config = dict(
    n_layer=8,
    d_model=224,
    n_head=10,
    n_kv_head=1,
    head_dim=32,
    d_mlp=576,
    vocab_size=4096,
    activation='swiglu',
    norm='rmsnorm',
    norm_place='pre',
    norm_eps=1e-06,
    positions='rope',
    rope_base=82300.0,
    rope_fraction=1.0,
    qk_norm=True,
    attn_scale=0.177,
    bias='none',
    tie_embeddings=False,
    parallel_block=False,
    init='normal',
    init_std_qkv=0.0334,
    init_std_o=0.00839,
    init_std_up=0.0334,
    init_std_down=0.00839,
    optimizer='muon_variant',
    lr=0.00903,
    lr_mult_o=1.5,
    lr_mult_down=1.5,
    beta1=0.93,
    lr_head=0.00494,
    warmup_steps=140,
    schedule='wsd',
    decay_fraction=0.922,
    decay_shape='sqrt',
    final_lr_fraction=0.1,
    batch_tokens=[8192, 16384, 32768],
    seq_len=1024,
    doc_mask=True,
    train_tokens=178700000,
    steps=10133,
    dataset='wikipedia_en',
)
Each number is 128 + 24 x the weight over its row's rms, rounded and kept within 0 to 255. Layers, rows and columns count from 0. Numbers have three digits each. The size before them is the row's rms in percent of the matrix's.

# q: layer 4 attention query, 320x224, rms 0.0708, rows 0-10,32-42,64-74,96-106,128-138,160-170,192-202,224-234,256-266,288-298, columns 112-223
# k: layer 4 attention key, 32x224, rms 0.0588, rows 0-9, columns 112-223
q0 164:135152158123093131089136106138093140119067124129130109187143135166144116091130123148161085114120142135153144143122107132121148126123131098141151102135159108148122098116127112142116162126174155100104145169090131112084123116161167109134129115117132084153167111149121145147159110151156157148127116194090150129146106147123164091170091103139
q32 210:157125107116156113170081127133157070151174114149106150115094087142128092120116126127145172137124150144113112161146165138118128133176139169125113117109112097155114143144154110092139080094110155099124126108175156113128137154115112142087126149110133161087079122120115112120127129072110118119170166104158148138157149149119131094134146170105
q64 154:118150107123155111161165100171140084139144149136113093110109109135141167142152134141105175138119140175134107152120163118132148169144145153121115126098099131134158162095119121090085128121127113094150133115136148100153098172122098196074156105133088137069109132101111116122148131109114112131175135120127142167139151143113144100132132145161
q96 148:108132139132116146095137135091093144088117127149111127172143133111143122097153085114150090099162125092127122144150064095132110140113118127164132149164152140161162114120132107143120162117131128130110138132133173102143154068164140075163151137113128100133167130144129150115126167132126129109114067170110129143114150159116117153142148102081
q128 173:098147125143130127131193130196106121084092138134095123137153130149136143104219151108109152157139124118146131100126088136087162176079110106142088134115143174096175108139103132140148141099146123123093154139108113135133134118203126147139175169147150115117134129167163109191104114139119124125095120150118135154123125167144113110139168107144
q160 166:154133143121166125163077098115145161129117166128136124082112138146108105117098155148143158134159138118182110122126159141110098146121097114092167120137120108121125146129132136128150097105142082161136069129170185153109129108121111149135105128117135161162084160130101086105134136069097138146135093102134151116114115134114130175161094108091
q192 122:144108157116118140169058188102124122162141069143153134131091111147143123182117078114163130101160122082160155147147113119082101064151114137110135091133142096114148160141139113145150131122122135135103122133107081144132131117106136086136097101093146140151141139116176185138111146108138107105122115156083119148099135146123129134135154109139
q224 200:128128186090096118096165132150164148076090096161178138155133147117126115129160136126146126099155085100138128118146115106098175118120086093106156134175164165147161103132111119137102132143179146141104116191116185136119122098124138106129143124129112133159166106136183141120123148129140158071107083129117129146125115125097102157158135161136
q256 082:114142110149150134120147078119099128136133162108131091107121131127135135130124142135117137158108137165129134129129169159138121144172092109095133133137123084135104159123074158072153113127129124116166138142126135087163152187097114149130138160166084138144110119132076145111132113161116140137137105116150127155154063132144097106131138128159
q288 187:153127184171094158117170161115110192109091111126116122148165149128170178122136150137133101150137120134113142108121118095140152113112074139149131154157158126159132141144129199148167164172165097161113162143096113136111146129123166127133152118155174096131152106122116132158121120142163122137071123135106163104141097120132132118127154108117
k0 048:123082129086121154167144111125141094133130091131148100148138136127140143134157092155090146135101073126120159050138113149137125087136134137126101081122145140095111129158151134137185108099133124160081160122123120099159105153132153123143135123119144119157145146166136144111079137123090157061116118152103104093102149154166162130109088124169
q1 232:137114066093164118133116101130144075118200150115126111090113135119118068149142118117145157125135140166153137132114161105153148121155146129088133119127106103121097121120124117058123084130092146100155114104143181116136117145124081164097121140126108171125093132110105106115111115104106152116153156112127111137135140118120140097129093158157
q33 163:126123090164111115094137095147163093157137167090105139085123185144140115123131132117136144137109141120111130124172179163127088110148117133107128104085130100098105119124127117103151119152117137093115145146115133119090122117101072135128167136135091165164110107109128127111137149154134123151132150154091103135137148114091169090118120119138
q65 116:111151158120149133139152160139091142129157117115160080149134155130125145137132128110137161140139126120119169149150093140128116122153087125123121171113127107107127166126090127124074122132134152117158184172156152110166162097124146110138122138131136156140145130157153164132177155126102123093115109112127124155130130132121129158181143125102
q97 093:163127133101128134152102134106108155104073124144147140087112111143140139172085091161128137139136124105152115152110103079084121110130118151139155093155145089122164089128147165096124150098117120154107157147113152141138155110102088141169161149096128093135108163137182126136109148126106136127142057164120154161082129141109110117139137125148
q129 147:142134111083187134133136099114110086141138101159094102106109119136131086137156140135113115134150161150148134138096157121143120111129159109120160130115080122117121128130069118170116058103153143149133100102153156151137101180147128154141160130137127143092145102113134103124094140122107107122109149106131133139150154131128101069176146134094
q161 137:122118142142125122075100123126168118137118142154132154143148128112136166108115105153106104121119117135097146121143124110071109108086127165159119103108111115095126102143150134153117169112114121114124149138115090158105123112101128111162169141085149100147173137087157142143107120200116102119153097173147118140129097169109138110109149106146
q193 107:138101125124116136127138156123147134121138088131105160187171131138128111109131129091152110111157113119135176097137116142145114097111150112123111141142133167176098126135154128171147126162121128129077114114128087182120108111159181097110089145112141130119156103117141143128140114113182149104081176114076105099137160125151144158119124115144
q225 192:129111077119142086138114120135131073155147136134125126105108092139108117138133135133140147146112118144137115138111172121113158151180155139092117120108122097135115106117137083098156085110129135084126123132137129120140086149118084144097097128117112205078102124123118092127141117091102156120139177088126112128161138105121134118108136179146
q257 076:134142101140118143108143075130106141117108190110129111097102119117120108136111133152119125138139136141154104151127161130149124173161134110090087137126101095118114157133102128093131114119122101123184119124139210132138110158116100173091121115159099131155095117138100093118162107150125162128166124102158106129134110125149124102147109123160
q289 171:155133112108144111161111136123127096132177117159081149096146111137143117149138134140090107184099129123136123131134167134125132092132131175076163150106118118148127125125151166090127071138139111157098153094187120119125137173092127158117123159109150162092095088128116124109141120068115154111118146091137150139145146110116113086129115168111
k1 035:139174113077118101115090128176079141139103126140109142113176130144140137113171134113163118145148128156138132149122137124128144152107183117150116112102119111109115141136169097116102133119106121120139103100127150122128099143101122208125135099121124161116109169076088129116138136133110136097133170108166112132129152143118169151148095142108
q2 122:129125101143128116057109102119113130103091150115153135128118153096151121085097102141084118111124107112147102117150155159173101143148135176111118130149150173129169157125105158125128160126124102094169113099105129169141123088135133133094100132097131109144131101148094102136137137197087118129116135132132141120137102201134103158100144087118
q34 139:153075120089134095106103118158097133169186110131208162145123137132103112165119118166125112096153134110147163119107137109109115117149143132119113177139127112084101155149135163100133130113103123129140091126153123138133114134134104108127099105151138121136117142133168129165116154143136116133160113124109105099111127134155098100122104139165
q66 131:122124134106067141079108146075106167135101104150151108116121171105161157104102072107149109126132152102140130151163112116065140090118115145173149102144136112115142124110146115130142141118088149121151153144076120142169121064121100109155132110081140120137147147134161171108096119148116119136103099166115118136133109123124118134107153137119
q98 098:118128142171148125130114151139175145119150099115093155116145140146138080132121109114136118100173121122155136127171127144138101109114120147146110113131124166129105141149151088174136094143120120125093115118124084151067094109144148100134102132109182140122196108121112150111144154140182116062093165122128118119123134115144135133109129113138
q130 159:107100147155121143077152136101132196138132147123124131162104119091086099128089102182156106091140157116153119112117151124155133114151143100121104135189124169139124107152130132121131073137113165153145144141101061131133115189151122103110120105105159102123134122106104101106116130123141137135139121167095120088106126134132090096080094082103
q162 096:118131128145123185115096121140125151117131096075120139122154121095116117167113158113124135133130136127184146151142120110128141127138096132147110138130111174092152110160137113113118098128083127129160114085124104126116133153109141123103124131089165177127182173103054149115125128096142137126121110114134098130125117119151132121102128091190
q194 074:149147137104139133120132113108092132122122152149166121106086094112118156151131144154125142127121094142128087150114139111117117161148122139153143146132155085125115172099127148111103123076164115129164119178151141079146152152126055148120152139128072122130109102126113136114152117107083114136138076145148134175108142156090091125145132153142
q226 162:098090135129103137102131144138068155112106120166130098165106120089136128140155134166130099124100098120143118078098115139132149137122121123180122153145123161122133181110090133142125167107151102114122090125113104125142135125147165115076135124154151087121146106140116127146138128180109144138097090135133112124084117159162095126147099106111
q258 064:124151138109144140123178107172144110108183162130148145135156137114152114102113136109068146123105151156145121093112163176148152120133125113122143139110135121106089150119112126134118113117128132107161150121118115164113125180147146154074152119162112116130111125089113148139132107162110176124130142086129143093136095112158120107112100133164
q290 153:141082112115135161155169148129095120152131139131155112169162129119136160129155167197086120140125162122121117082110143101121117127105106107120134173129094154070159107130096114170096152080162110079143120143084121132140146125111128126134099113135123105129087116102106160125121120186115094148134119161098117134156148107147116169156150162168
k2 035:137125144111147142115148138145111128128143164146144138160165148138118106121115091131086177150100129146090132087105150161136122121148133093136169110099127151125122089120145121107143121070156166110129130125114062179107115138129173125098125113160128109149154138097128156152111108138106186097127169120105142121136082171121158108069101111133
q3 094:141112151092104175124105113120081097115176132135121099121184108090150124125128058127135119127114143160111160134144126171142137130131134147157220135130085138084125139101080112098089103118117129111148109139113087158111152170106106169132126157099128105125068143091117122179106122118105143149129141076110142124135111121105121139106114145112
q35 125:132090072133136079098143113159101144105130153130113161161100135096151158131123116143156134149159124137098113120142137123160143157112112128144154096112160105133100111119106148111112126100186132075117140170067118096093171125117128119136147090172114117119140124099113159105123139123085162132135112125158150108104102145139141080100134112132
q67 080:105115125077102116108126156126129142088121122165137149112163158116142128120070110124145144102149112124133177152127155128105082102112120107124141134149114148132065105103131136117140154136063118135096130141133129185138116131149142103135107180070131112104104175096125140164126094133096112150091104126107157117137139127081095186097136148177
q99 065:097113176114095124145121180099161134099137091134123175097158149167152131147130102141141127082146147093106149133143119133124112114092136135141154119132120164167115108136132082144138130125119115142089120126139111174084085092177145102091104132059132106140170164113155160150122127104156146135108154142109105119142131082119091168117164119119
q131 118:159070074110107128131092076146106109137178151143123070128143118115134117175155081112149120124100162155136140140148142127148143113123168167086129114109142141121122117147160134105105108115117126103120162131121128086166109146103129135084167149137123154084084103114147121137116141136081111146141129153120130090125118106107137120126099128123
q163 095:120151160105073130090120180148112174084114096137130148146122144116128147131106107114098108099150126098109177170148132140117105061116116131125087124117098136138128134115125142160157157120095106141123123132139131182129137133099142102138100131083138137113173119116166149104137110144157102133133120140125111131120125083141097178100147134145
q195 039:108134116169136112157143129135105148152117123126105101147115099143138142141134127145168087140099112129098096117123120107096151136131080130123084147151111105120162140147131160116097148135141149148136126134105155075167174119145113148151151089167163125123136086177143132133101113133190127143114115164092123164143124124136109070173143128067
q227 115:156146113105131093107084131103120168102134118103121107144161132079095145146144102188200133130156162146114129163095134123103137158104162088133122164136112101124098094098107070105111095132132143148115109139127107084113085099097140116118124106128135158131099115131161108119093107090114174113130151117135091131124132123096094114162108159123
q259 063:120126096112119140106179115172115096121138154128160147087119141143119106138119112132109178139133104166163101159107178143139100126135140094117125135138099134108083145103088116119108107127129102102187127124145166142126103137126137179082130155136095142126079118107097090144136117138107124125155150117137139122107139106123147141130112128165
q291 134:143105122103099112115114101165122148149127115142127163154154116107145126133109121159154122179125113166123132126093133139143105144109140061126147155131144128153129163102131158094131068136153109129144073139124132121132099147169129157131134108183135136115099120081124101154115140138106151099131139114143114146145111110088136150094125109124
k3 034:147100110096114123119076131191117109143154159147106169114135129143101112152141104099168183155140081124109122133104105135147138163121175125131164113129125145138122116128144111088111137100173141120124091121119111140136089122093155143130158139125095132122119114106137102169112146131081143086158163113129134103121136157085153155123112120145
q4 101:100137107129127118110131090122153135137152117119103133140099129146136114108130173127140156118144133147153212138147162116117132087125126128131103137119116074144111087097156111119119137139107143149146138138122183085104146161143132111123124088110105116145090111099144111114175095113131161153143126107122117156143142129128085110151131108141
q36 136:089160103139162094114133111127146078131188145121137129106135152124106177149146091109135133149153114168109153130154163146135133149162136130132129145090108096138133116118135125072147117177131163136105115102136109141112086132121116117126141121129134181164110120155131107140108111110067136127112161118112078127131047146122152116061105105099
q68 076:147139126083094138127102150070141120113122065134140137120099124153122124109130151151124100117163099109124164115110119076132127076148115132160100092153118123135138132123168145150131138118122126131145125119127122126127109179144176072150048089119093099144196117160121111116126090102144118112137139101088124116077149165158103128146139142181
q100 058:126148134112115137138077169123132115106154158147071131173135091143156132105080149159125140065177142103149149136121101156148119135091115152150129163134105141138157092159156158179097159115125098129124115105094103141105107156139152115129100123071120111135135123099121081116130112086150115151117077085110132080140152148175152131138132093129
q132 095:158135143137158145133147129093119113132142101099178062184156135149105141123164124127173143155116125187122111130086139111123107138161115120163134134169136074146143143160113128101134127145137171145109121111156080115135145148129153132111117113133167138163077174161180114148141106115142145078106118108135123154136080169139142102097093137121
q164 075:161158154093119135095117136146152109134151122173161132159085143136144142116125137162126131088146107142149141116103162130145084089098125161155155130129105102152145161086143156114134150116094105125107139129109145172133119196119073149159114108096102115105148092143130146105111116168153112119155148082181084105111099137143142127154167123191
q196 031:109153122139125109132137124123127137127125109151131123110181153135117139122150096133138133176112141110092129127155136147107147185173107106112145135145145128108149115114091132091111134165143165151124153166163112124128139096130111155110138152125156132110154117103127113105106140146131149115162098119093184157169087114130149105132152079083
q228 121:166134101130150111118098121138135096106179122120112135144149129127125118149132106131120168152140133126136161166117145109133121094144107099084131092150150132124128121145160096093110111122117140134123143123132127115154157135099079151151133105146087111113088134092135134112136105075100134084118143107110149121129098126125150151118146181151
q260 042:160177122096152131143172150130118107121112118127150102111097164115144123104097132148067151123136091120125107144060138116127116113123129137130127174148082115107120146110114135141117136136096122124189118104129133101178110169107102119082091117154101111120141110122121106139142084101150132155153119088123118110099124148136110087187124140173
q292 119:141090142127175127102174149139062145101100113153146130138131138148114121165131109135123070138107124141129134127144124130162161125095158154098107089114108105124131113132119111138147125146124142124120155116115124132144183109126107137116148112158105135146109112114139145081109127142119118124121113125117122150120105136099082138190095133117
k4 052:096093133127143132149116153094143104141129106144135092140145128142139150122153083121078164095092082131084149086120090104070090115140139137158126135100100146104133143113124145146121120166133145092120153117091111176135124124151154113124124138131131108152146152152110143200110117151128153113112152130087115119109099128154119164091116095167
q5 116:135213147145146110138129125160103125122165153134079108138141173151128143127133112118134098114119136129132096150122144174081144118142091127153135089097202142104137096142121136116128104125116147137138173133146151131140114125130093144145182115154123141110138161114142127128098151098118124138109132163114164116119152126140129105118122114136
q37 121:104158125149167117116147153114152141118116118132128102091098192163113138133134116135113143101147114147140093154067136144111117150114106098141171107086104106126128126120152141168148172116142132125121099105158129136096099120122140129175094140158126123171111106171110130144154114150131111129134150140176108121150124118155163120099113137155
q69 072:137130097113116095059154080189159124097113146115118148125127166115130131099093108063126132129146104148121136138137178142103154127090138091150134130131120159125111152111105121094110116132100134137124129146165153164114097119134099174117103187107139126103100106092115159136109123130118139143128100127157153124132143134095125182121170156145
q101 048:109108157144104126084151142150123097118112133117139163101117155122121130124135113103127160174100112133113081183118150171092115086127136103103157142134122134126090163140117080135110118118137173081135126146135108121121164131150118135122111146108162117129120135072154158140141141115130144146123134129097134113141081115096161127107150157173
q133 104:103165136126111116083111130154156181110104142164111131109140163115159126090140151123127135138186117141155161127122169090136081130068097117134133114116115135133141119141107133160146109121103099142103113134116154149112099166155087149131089143109138123085145139127111102133148124079127113138139140135151142110127136103131132157091116159142
q165 073:113110151155132131086147154135136142111120146122119157117134136144150138126113169096083140128123140157110107122162109137122134132131122082133135140145133150144139173147085103110151128110138121128110140134140180127124125105149126124110118105091154165102122129076123114144151130074126141183097072181099166115095117098098110116129112158129
q197 041:124139122134159166161141148129066134128131133157139113075107123162133133154135153160116110171118125165119086127081124136149159136167118132114153122124116129109109131108130129156139124119126107111170126105127163108141136123095121138124151121176121157149063103126101112113150112155149125162165148132147113146126104129137155120136102120114
q229 124:113136121140119111091136145141136125177151159087133089136095179137125128118133136114107112122128141113189076141147129173086138137135089126159122099173129123091151118126092103132157117106126116100128139133130113118127097102125128077104131140081169133105118125161113091101149107132131077164127133158132140134130126149127154141101130135135
q261 039:145165126154128131119140156128157110136103124105140168143146151130125145103094100060125099104123127110138082122135096140112132119080129101110135114136142159127130151137140106159133147104124109092065143121172149174103106099190086096146131116104147124120139136112135137100131125092135130104108147147126128090127155134124074173130136156127
q293 109:128178132139098106113116147129133121139101144145134083089132139147111099096145123165088122096098123121068088138140149142111084134117144168152098118100104123104144155128071165161114161100137146104113127111157096143134096139146122131133077137116142092149106117138135125095182150166145105150153140156112147114111171151167112132059147128118
k5 034:132160113128137123153172126083123125142113143159151114152147182139106128130095062170133119104126140150171142075105116133152134113122098116091097135145153131149133121138154144124161110121121097136132119115138119127142118125118112089131120057133128155148127127145125109102108098113137117093150099119098085083128168185168152119113082148127
q6 098:145081148138078135107177151111134152126093113099158128127164104155147123118116114144118108109107114107104107098134109120131139105132149148129143125163151175150097150121138139120137125110137111108111129150137082145124170107116107124151059138100167126086186110144142142131100145157135138127118132164158121136157119091138148193103209152155
q38 110:102087123113147133099135105109102096147111130132141107136133169083106136139075132157127105160130122146090157113140181128132150142124153125132139144145113139153095151081108127124140083113119080106152103146121146133174127143111130120118129089081164159143104111118137088105123134138143140123158100126167111147135146101160094159145110126092
q70 085:102137123167125132103109118144188141159119128121115141118139135170161127093058117086158125108147145113134117157128148139101143112116108104098132126134144127151135132141110104140128149102163101127082106127152107153069078102135148155105112144105131129129119079129131119118149121098118156066131133152124149106161122096125144165104153149133
q102 060:097133139157118123112126130155177134108078097118102181123148147167143147116124085086131123135118157115093125146156087141112133111124138097102118118134152147160133109167137117136124157097150127157078102114143130165084112080162113105117119104121148134141122121123126146159166137128121188123122121167103158093169142062115141132120179148120
q134 097:162168124169135092120154138194085138130101167108135140153125172142117132110124143094112128097146124094128121122127150131124154123138115137119120096087132133101127087159120153132126127092114131095128160144133119140125129118129107160144111124129156119122133083096137137099125114140096113134158116124117137115160132133156085154124152121122
q166 114:121101130154115156094129164123166144105129081080105182125128164126142099133132119124139123092148148103121134115148114121122128107122150105133113080109135152168101116159096110133122118086149091101108117124134125154066109090136149113135092127100163124143137127099144186129122113120107170124116119179120144109153147078125115153134139137116
q198 047:116137136138149136152156130135128117112143166118121080090093134147131116132111164143077133141125122154133069139108147140157147159138140127076117128122114129113154138128112123137122120122113109132156119098137188090147145123115100170137137123164098141133067099136092084085161117149163131157179141161143133153129124129146123114140091123109
q230 121:129062143079073138101100114126075146095126093175147130185157147100130120126081128174142099082134130142133111086121179113144108131101141148147123137174121141139106161130082118125124163132142098113088083123116124112128160116107158171152089105106153118119158127094112130142106160162112143122144122133157137143106152118105117172123105121121
q262 043:137172157125130134094116162153142136146106086119133150122156154169158154067123162077132119147144170132140103093116121140108118107095122104131158079100127149118155111140146117181143128145140110112090124113138122153106105080180141116139128159099170098124131103135115162081159123126113125113120126151118164116146129104109135148138148133099
q294 093:089151118160138134132140122141109118132127146091111119102095173126117130107135142172134155150139139176157093086145157128112152119176096071074144138160157127135150171127115114079109141177134095082132105149097156126149092129122136098142189128102176107101111096109109121142140126138141125154134154131114117124115110137165170133129085135154
k6 036:146182138136122148150145131166102099083123126136119143115157092139136139134133141164163116151151131090116144117164122120129182079146110102135140100144139124125127105122116146119162129116134131185110170160129121140077179089123093099111126137109161149160129111113137148103141118135118131184108127127173150122180119112136137124115143142060
q7 106:152126137128124107079119164124149124123184135135120162137131127114119108143093125123148176128134180133103166121142123084114136129103164123156133093116121126127103123129129083121132118108136125138130122120164139171119116140110099137123062173097124128125141094128153109174119132125089152088143142121157124130146083092117088137106154140166
q39 087:113071121141126117167109109115100082156149112095174157108176173132134130106067114122140112132133142136176111116076125158154121121142082123135129149103111130113135144105106085118120085185142084093190110103154100103157103149105130163114098096148103156164077131133096127127107096125127137157160111120135160134173140098144157131130107159123
q71 092:147076111145119139113082104149129106116130171158114133131149137113120100095087138159149121108151177158125107170165161121134137176125143159156098131156123133127144117140140130067135126101136122094119125109154155121156129154114082170095127152129129150131126146094114103122112125075094134089149118100158149130123092144123124109151126135123
q103 065:133117132129065116070086109135106159115113146144114137136130145133152147088106138117116129101177146111113140154156134128112155114123112134194125101148142150121142125159166148082134127081125149135148139158145152131099141134136115122112092168119115104145137131108130128115109139108121155097142122109170163141144060092127093132116146134143
q135 081:155141121136156108120120116156150120134134164119109144118114099184135161123115137114124133141146099099139131126115124181104156124136111125134140096142118147118117115160124130132125120131132129104089125119111090136122130138093088124129122134167144165126104100079105170137094121107083166116115120115152152120171112134150099153111159147145
q167 115:137128117126104131138097128111174124116119129121107167123153087113129136121092165136129164095129171156083144164164165093128145132116143143135090154172120118136142106109160130055163133102099115158101143116167152152133134139149093145116118144101096130094136123093126095120106158069122147091150111104141118118110104103132110091110129142153
q199 065:154135106136149133128176117131127102170110173129109063104123126115139103109128154121131136157106106137139103142075170162112165128166077146123103182140115108100125153146097141117133137140122128107197134147118145089160145170104117180105124155172117126148080100154112110141147117144127126108128152114160146144145111134129136139135117155130
q231 099:161067091087118118117138116174133103145144141121160112153133127106118140121105159178143101117149114146154120134097140145108118114128118098126116153124128067127107143112114105104140156103128078095170103133128093113117118120114116158130084120139158154095142162126108155123139137162111157147166107132160127127139101070140094143124095145096
q263 052:143129141097115140128135162137146127147104084122140154142164136167129173122118150111146126119118139128135127103128103114096160089097111138145148137183141127128121097128143151131124110157156127096109176131118069125128141099126154115146102120151155127130167096113162164098123124099092110034077118079156133119144107141134124127151149142112
q295 089:118158109148105132140141122146211129138162140130126155111138131161178111138126118132130115188128108118180118130098132138130178103166111140141196099120153164135148134086097135117086125134159137107117140111122104129121101161147142146121094183141139111135120124138123127160138146112150125094106143096124159110104126136139132156101114128127
k7 044:111138173098141131147147116139148100109117064126136145133154114171110154148106163169132166144103095148122135090150094122123136113165110121113115122111124132144117137136124142096131118133170113110102127125113126151091131125143145124136108138134147131148128139121132170175055136143100167080098131080112163134137078128146135137114122137134
q8 089:106130184138131101114114124127103100119125133128123140151148118085110137128119144111153145096141132153096126121154140125094128155153066154139091149141125113093109152135107074108129136133115118108125130133113146144154133150142091119117177116150155151155118161096151121133126115141122088179132167092135128127107108141099105093112110132119
q40 074:115086160132124148160063147115152111115135119107155122174135092131145132127160121100117127115106094133144080111164122085165106165131140183133066156150108161123120144140136147111106137153121126099145110145126103166090166136181147151125128122145123101108163169135093134177132080122122104153114131133100154168113167113102113116133141125158
q72 074:142109154151114107093125127103096116150112146145138140181147126075114118130143152139139134137105152163078137134131157112112151138150128162191084146156139095156114140157131128103146109119132111101126129108117120091165154139137089134130152130154165128151131142119157134102102139114110118137110146090181124175139063150071121095134135142144
q104 073:107110141157117122121140117095116097149121149098145109170131139114129121135137128124148141137127118150133136147112143115129166130171105185176064170160153109120099164152105136114163136136120101086154153089121145111147162138110092121122136149162160123133154131111166137111117135145138122116129174058140121172105081158103120135111114138138
q136 080:120078127093148186135114140097189153132130089132169158141177105104163118145103108129098129096122085174135132114132075095157128126145137130096117171205115129132144194093125104098112152133144145150087097105134135148149127119164129118147121113125128139104126167115115107140105114128149112176120144097148126119120125124081153156113101138155
q168 119:112222149135108102116131101118126112140113166139084102145137103137141158105145151101120144171110115203082124170159165154097170137138105157140097146146119061114120144108132144120147121101154110151160158105150122088196148170119105166117170176158135132126161121123137123116100132098138075127138142105147146148123092135108114102111148131139
q200 074:137128167128101109103172168098101122143071095133176134167168143106134141123138128093129104127123111126109152126097124135102152087130123164155103161153159130123094159134121128152099158155093133108147144165106139148154162103125132073149114096159162119146157155127187158125143141130122131102067154084116113135096123136119109128105148165117
q232 076:124198118085125139135116130110149173112115130148129164119140094108121128114153168101168138092144141137139121135130124142134135114145115143131133161142138113113113127126103102081136142112144168178107175145132149103167168116136134109126189154142132156131138145114119138133131126145172089159112123116070116139122167144087108114142138144139
q264 069:134108126108133111125148142115149090134114134119154123132145134128136116160141142102119141113108110128106133148109145139121172114166130188141053159134140116120070166135102135089111141159103135093159154131111140137150167142124089132141105108173154147130145125103162141145128124138101142084102199059153136178128084139111107136091155173152
q296 086:166099152119116143131161131102156171163076147153177105147145075113147108127099132149106090133112092100166129133123135143135131136097115155130082140136123146126089156142118123158128142157146133178120127097111120125122115139165083129136129155152123128123135177119140133161196131127117107173090138128102125135121151130075123133110165126111
k8 052:129094154143153114116060109103166117143167136101120162115160130160125164143091173162119119127130118170160134150123139118132094135154120088132102148152104097136127148158135138098155120174116146146150130090122155115144138178121092120155109140141172121141141158109096150127103102142086151127142155098170143155151067129111135113127128129126
q9 078:160120112130111099090153127134129111144106131102109099128086119119117127145178104086098108083102089105164158118131100128133186122112155134124141101153128128118144136109134139140115128132108101132187106143099178093155115127126089140161107076122121116148149145197147154114085196141122100159169132094079126078112111130131124140143144150171
q41 063:160119123194072089122155084113124148109059112132157120138098135168115099089126097130117130135141107123110145137143150159184121122117124121091137075172108156089151148148133129136127133121117109114149122163128145126132092109145123138123114096154110123122166167157116108145121132161137085161158149127113123124087131163113133124113114177162
q73 095:155103117173091117115164096083102152120077081123121101111072138137123117101125126113100091155122095110134130121108142123138164123143115120151124094183129143064159155095150139165144095124133172111123150106102163131164120064149107155117087074133110122117156126149143107092134119107148130142156114107108136158125118122098149111111113175130
q105 096:127117101168078105093154102097122140125071105128124107137074117142117120109125137123088096144110107105127159146137131131144184125127150148141110094180116133094126154107149138154145137135126150101147136130104155120134118084136100168123114067141125115118171145176125113101107138130161127135164127077125114112118106114122136100113114180136
q137 067:172140102141069101100142093113130114144073108133136104126085114139156132105135124129099109159095129114127154144079136115150142117124133111111121126154130101093183168099112111162120119151136125096134111104110145136149156115093117135135119074182141132113176178201151161151121115136161077175131145122122108125143094143108090110118112150144
q169 077:152103124174074145117169103100087160141079085100102114115074130121125114109157120127105106153113082104134126136101109157116179107150127129144129088171126132092130170119142110160164097110124170099131136106118109109146127086138145157112105095137142113132156128147127129105115111107132120148167133098092130146128114114098154106139091154107
q201 095:118124131193088099106160118123126152134059087138130104116095117142133131105106127127098099161128107119147138148131144128163156127119132138153108090155118125074153180116142132135133128137124154097162136122092165132133100096141108139101137062139130118089152141173137102122137145133150113143171146098143133125114078113110115091073120168145
q233 052:164127126141137112140149118129107123139110084118101130110129131096148155139160144159164144097113089140149093127133128135165114102118140131124153146146057165112132112123159138114123114158105158116113157172114110161153154086148123185109106114161171139161169120130110097123112147139164086135182125104108078119135084155149136092137115101110
q265 102:146105118178072108116131113100126141140073097139129120111090120144120128107099117112101079144109102117165148135130143127159169135127133128127106084169127125101147147116143136161132116140119148086144130134093165127158098088147097130124115047144122124109163152159126097131145127125156080136165146095127132129106092118114136118094118176152
q297 065:140140110182098123130165124128124173140052131161133122145083121180114128105119149114085111090119130097119162122099120108136109144145101105143113101140113133107138131127107155165113119136121160129130142119098100168131123097178131156141103070133097109099129145176137097126122100156149091164140168098140132132114103073126123114100107156126
k9 130:158121138147117133139121114109125104159096130143134154109143117171123138124102123104125111121077127124188161111130129124145141122106142130093101105135127137144144117150109136149107113148118098098122127185115119124148108094134077113164108080138113135138136159145091115170157124121148004129128165121117120127145129135156113173134140152159
q10 068:112122113156111129118156118108148143130154095147131139122106163152158127157163077137102119094152096092138135126126124132144104132147137160112144141135165161123073136118129149142128101173183133104152099137131116089152089138136150104116134097174170132144135128108108121126099133135116141122110108144149152174147169105131106096116102141175
q42 063:118142157182118122095154143126096107132133116140087112130125100137150124107145113155118088062166106147145105127130168154116106099119157161146111122125139147101093141122132152150141127121133119112123130088147131074098112142142153129080127138142166116130107102120129114140092114123141086112110112122086131138142151159138130125120116146129
q74 083:116137128180139117121159154120126103144128121142135127151138136150150114125146111146134103126161109110136125131105153120116091132127164150099138130109145118113099157105125137110094100099177108125128098142134113088125144171106149122103126095177153113142124114125129155148123166119142105108149139151095137161124139115168116077133092101158
q106 085:122134120170107122097172157132102125149130098154121124150151130145165120132138097142123106112177090106143118094096136117101090129124138136110146142123154151106096157116139149116112115113170115110120089143121110089127114150108143117102133094169171121153108099098130151147103142121128098111118121143108141147131133110145103101123079127151
q138 073:098135126135094117138142141137143121136150135145150109107121139116135155142139113122087102125156105107151133118134100103103080150123142132117119145113118123111106135124140107149102103162158059080123092117147130053151103121115157112095090105145186144134104091154130161151115121108131121113154128107113131144124143128145110087102077132168
q170 070:112141118171136124116151139101128098104112134153127138141128124131150134162133114147118102122168104120136143131093165119095093147121147121105121148142132123128101150086125158111116098132163086106127121135150124073135128169122132131114122087143134156143124088106129150145119155123110108120156123128114117150092146132167109088111099098149
q202 092:120136121178133130120156152111117115143155117123140142153142125132155093115134115148121089101153110118144127117102149121132091125116160133108131155120129143115082140109125138122123118116177094105120099137129116083126125173094155133081128093168169130141103102114119152150114144113151115100129135138101130134126151111160120097127112117157
q234 053:134137151121134148124148113130176120109143112166075098162085122142144164136134081152104109102148123121112142098106170097102112126107116132111123118102124165145112093093161123106116110082099143104105122134168150149090098114168135175093114167100152143137128139119124165143140124110105096145143118091083146122146136146150087090155161146168
q266 097:120147112172112129104159164106111123157150121124128125137143135142158115115157100154099090088141116127146130102104134122124070129112161147127150147122122141091091161123148145113097122131187102103114097119136126056115110153088159126112124084155173088150105114103118154136104146116129115122139129144103138139140133132164107097124089116150
q298 068:124124109123103141131127165107125108117129117129123124143143136136157092142147091131134103114128103132164124105141153174119126108109155144122132155135148137086105143108123171140104114115158084075127092121107105080092128136090155113099126125100140122141123126104107154132110164127161153099164138135112110130159174142151156125102135117159